python train.py --num_key_value_heads=4 --vocab_size=4096 --norm_place="pre" --norm_eps=1e-06 --positions="rope" --rope_fraction=0.5 --qk_norm=false --tie_word_embeddings=false --init_std_up=0.105 --optimizer="soap_variant" --lr_mult_o=1.28 --lr_mult_up=0.785 --decay_shape="linear"
Each number is 50 + 10 x the weight over its row's rms, rounded and kept within 0 to 99. Layers, rows and columns count from 0. The size before them is the row's rms in percent of the matrix's.

# q: layer 9 attention query, 128x64, rms 0.0781, rows 34-44, columns 0-63
# k: layer 9 attention key, 128x64, rms 0.076, rows 34-43, columns 0-63
q34 072:66 45 45 43 44 47 52 43 43 43 57 52 48 39 57 70 36 48 61 54 50 58 51 48 64 58 55 61 67 37 28 43 46 54 50 61 56 53 52 55 62 38 42 50 33 54 63 35 67 46 71 61 32 39 45 55 55 44 48 47 32 63 60 62
k34 089:56 70 55 60 66 39 46 52 49 47 31 44 47 38 53 32 61 66 34 49 45 42 44 52 47 37 31 47 37 52 42 51 68 53 49 27 51 57 45 56 52 63 51 45 43 65 71 65 47 49 42 39 53 60 32 54 57 44 53 54 38 50 45 57
q35 095:50 65 47 60 43 45 56 44 49 27 56 36 54 44 37 73 43 52 34 49 53 55 67 61 62 43 51 50 42 39 52 60 27 56 49 58 43 37 72 40 68 57 51 50 48 54 59 60 43 70 59 64 48 51 41 47 56 59 45 50 60 55 45 57
k35 079:45 53 40 41 43 43 41 48 68 62 40 56 47 53 70 56 62 49 66 37 40 28 45 48 35 39 51 41 40 43 52 48 63 55 50 62 62 35 44 49 50 60 52 48 69 51 36 60 37 37 58 40 44 32 55 40 50 41 64 54 58 39 61 37
q36 078:58 47 30 57 61 49 48 46 46 69 33 54 63 47 51 50 51 38 45 37 46 61 50 39 49 55 38 53 52 34 34 49 57 42 48 29 45 54 40 63 57 43 47 57 46 62 52 36 46 35 50 45 33 49 60 56 57 38 35 58 23 60 59 64
k36 124:51 64 35 60 56 50 54 59 52 46 58 63 32 39 62 42 56 40 38 45 58 47 53 57 66 38 34 47 42 54 42 47 60 53 49 39 54 51 41 51 59 43 43 57 34 53 61 63 34 61 43 51 50 51 32 52 63 57 74 64 28 37 57 45
q37 093:55 58 40 58 55 56 54 51 38 56 52 48 48 41 36 57 45 50 48 39 52 61 41 59 69 25 53 60 49 37 24 50 42 44 44 30 48 56 61 64 67 53 54 56 36 61 71 41 56 52 43 55 42 48 51 56 54 41 48 51 38 54 61 72
k37 082:56 50 43 53 66 31 35 55 70 57 51 58 44 52 54 56 59 54 46 38 39 49 35 51 49 27 51 39 54 67 48 49 61 67 47 46 47 63 57 69 70 32 57 51 50 40 47 55 37 54 52 43 54 55 43 50 60 48 52 76 53 54 53 63
q38 117:45 56 69 53 38 33 61 64 47 35 61 53 31 67 51 46 59 57 63 55 45 54 35 70 53 46 54 56 43 54 66 60 57 49 49 46 51 39 45 39 47 42 31 62 43 54 57 59 65 39 53 51 52 62 53 35 48 60 67 60 60 38 60 41
k38 121:38 48 63 37 61 49 49 44 36 41 46 32 55 63 26 49 51 48 72 42 40 42 56 69 39 52 50 56 50 58 47 44 40 61 62 54 32 43 62 46 46 53 43 37 53 49 37 34 60 52 63 54 51 63 55 51 50 42 37 49 65 68 47 42
q39 070:34 46 44 47 62 43 54 46 45 71 45 57 49 50 44 37 52 60 46 50 40 48 48 37 51 55 28 63 52 57 40 35 59 54 53 30 58 52 44 41 51 70 46 40 64 48 37 51 52 43 58 43 59 34 68 45 48 66 58 55 62 40 73 42
k39 100:54 63 50 55 45 41 57 42 41 56 42 51 48 72 39 59 40 61 38 46 60 57 50 35 63 47 48 50 46 38 51 30 69 33 46 36 54 50 46 62 46 53 39 39 47 44 73 47 59 54 51 50 49 66 27 44 48 44 50 52 26 53 47 64
q40 096:53 49 38 40 71 55 41 36 69 62 46 31 63 35 59 65 39 49 48 34 47 43 61 42 53 58 57 42 62 40 45 44 32 45 44 56 49 55 48 57 57 55 62 44 64 39 48 52 41 62 51 36 40 32 36 68 56 43 41 57 46 51 55 55
k40 124:42 68 43 52 38 49 49 52 63 56 60 51 48 51 73 66 52 39 44 47 51 49 44 55 61 40 54 39 52 47 45 45 68 34 50 40 49 41 45 58 34 44 53 41 36 47 54 79 36 54 38 47 56 50 53 49 57 53 59 61 34 26 65 60
q41 111:63 42 22 59 62 67 48 47 38 51 57 66 57 53 57 31 54 54 47 36 42 57 34 33 47 42 57 54 56 59 42 51 41 37 48 44 50 64 40 72 52 58 57 52 56 69 50 50 53 34 44 53 43 42 54 48 53 35 36 51 51 53 55 67
k41 083:43 46 51 33 77 50 46 56 34 49 37 59 48 38 36 51 63 43 37 41 40 51 58 64 45 48 50 46 38 53 41 48 42 48 59 50 42 51 56 56 46 54 70 41 70 55 63 45 60 38 50 54 62 61 53 49 40 30 48 55 70 71 44 51
q42 132:60 50 38 53 60 61 57 43 43 59 43 50 62 32 50 48 47 54 49 43 43 42 64 31 63 61 52 35 57 59 44 53 49 46 44 56 61 44 53 49 45 57 67 45 52 47 51 49 48 45 51 47 50 38 73 54 61 20 40 52 58 72 42 76
k42 075:45 51 41 58 39 45 48 59 57 54 61 34 31 62 51 51 49 25 64 49 63 43 39 55 53 50 45 63 55 36 32 50 49 47 50 59 59 45 46 50 27 70 39 36 57 58 51 50 73 62 57 43 47 45 64 40 42 49 48 62 45 48 47 36
q43 097:64 38 67 64 39 41 61 49 40 51 44 49 63 65 39 34 57 49 63 46 47 50 30 58 47 39 45 59 48 45 46 58 49 63 34 46 46 45 64 50 54 39 43 61 42 56 67 34 54 27 52 44 56 61 46 48 46 66 62 58 34 40 44 56
k43 146:63 40 62 31 53 48 49 56 41 41 37 32 55 56 27 49 53 52 62 51 39 46 59 53 33 56 44 62 49 54 48 52 20 59 55 56 48 50 57 48 62 57 43 53 58 57 45 35 62 40 63 52 52 58 57 51 42 51 38 44 69 59 44 29
q44 102:57 74 56 51 50 30 54 49 41 45 46 56 52 65 32 54 55 65 48 35 42 30 50 58 54 51 42 42 57 51 47 70 41 62 52 65 62 37 50 63 56 50 69 41 54 49 46 51 52 50 42 51 41 42 56 47 53 35 55 33 45 60 35 72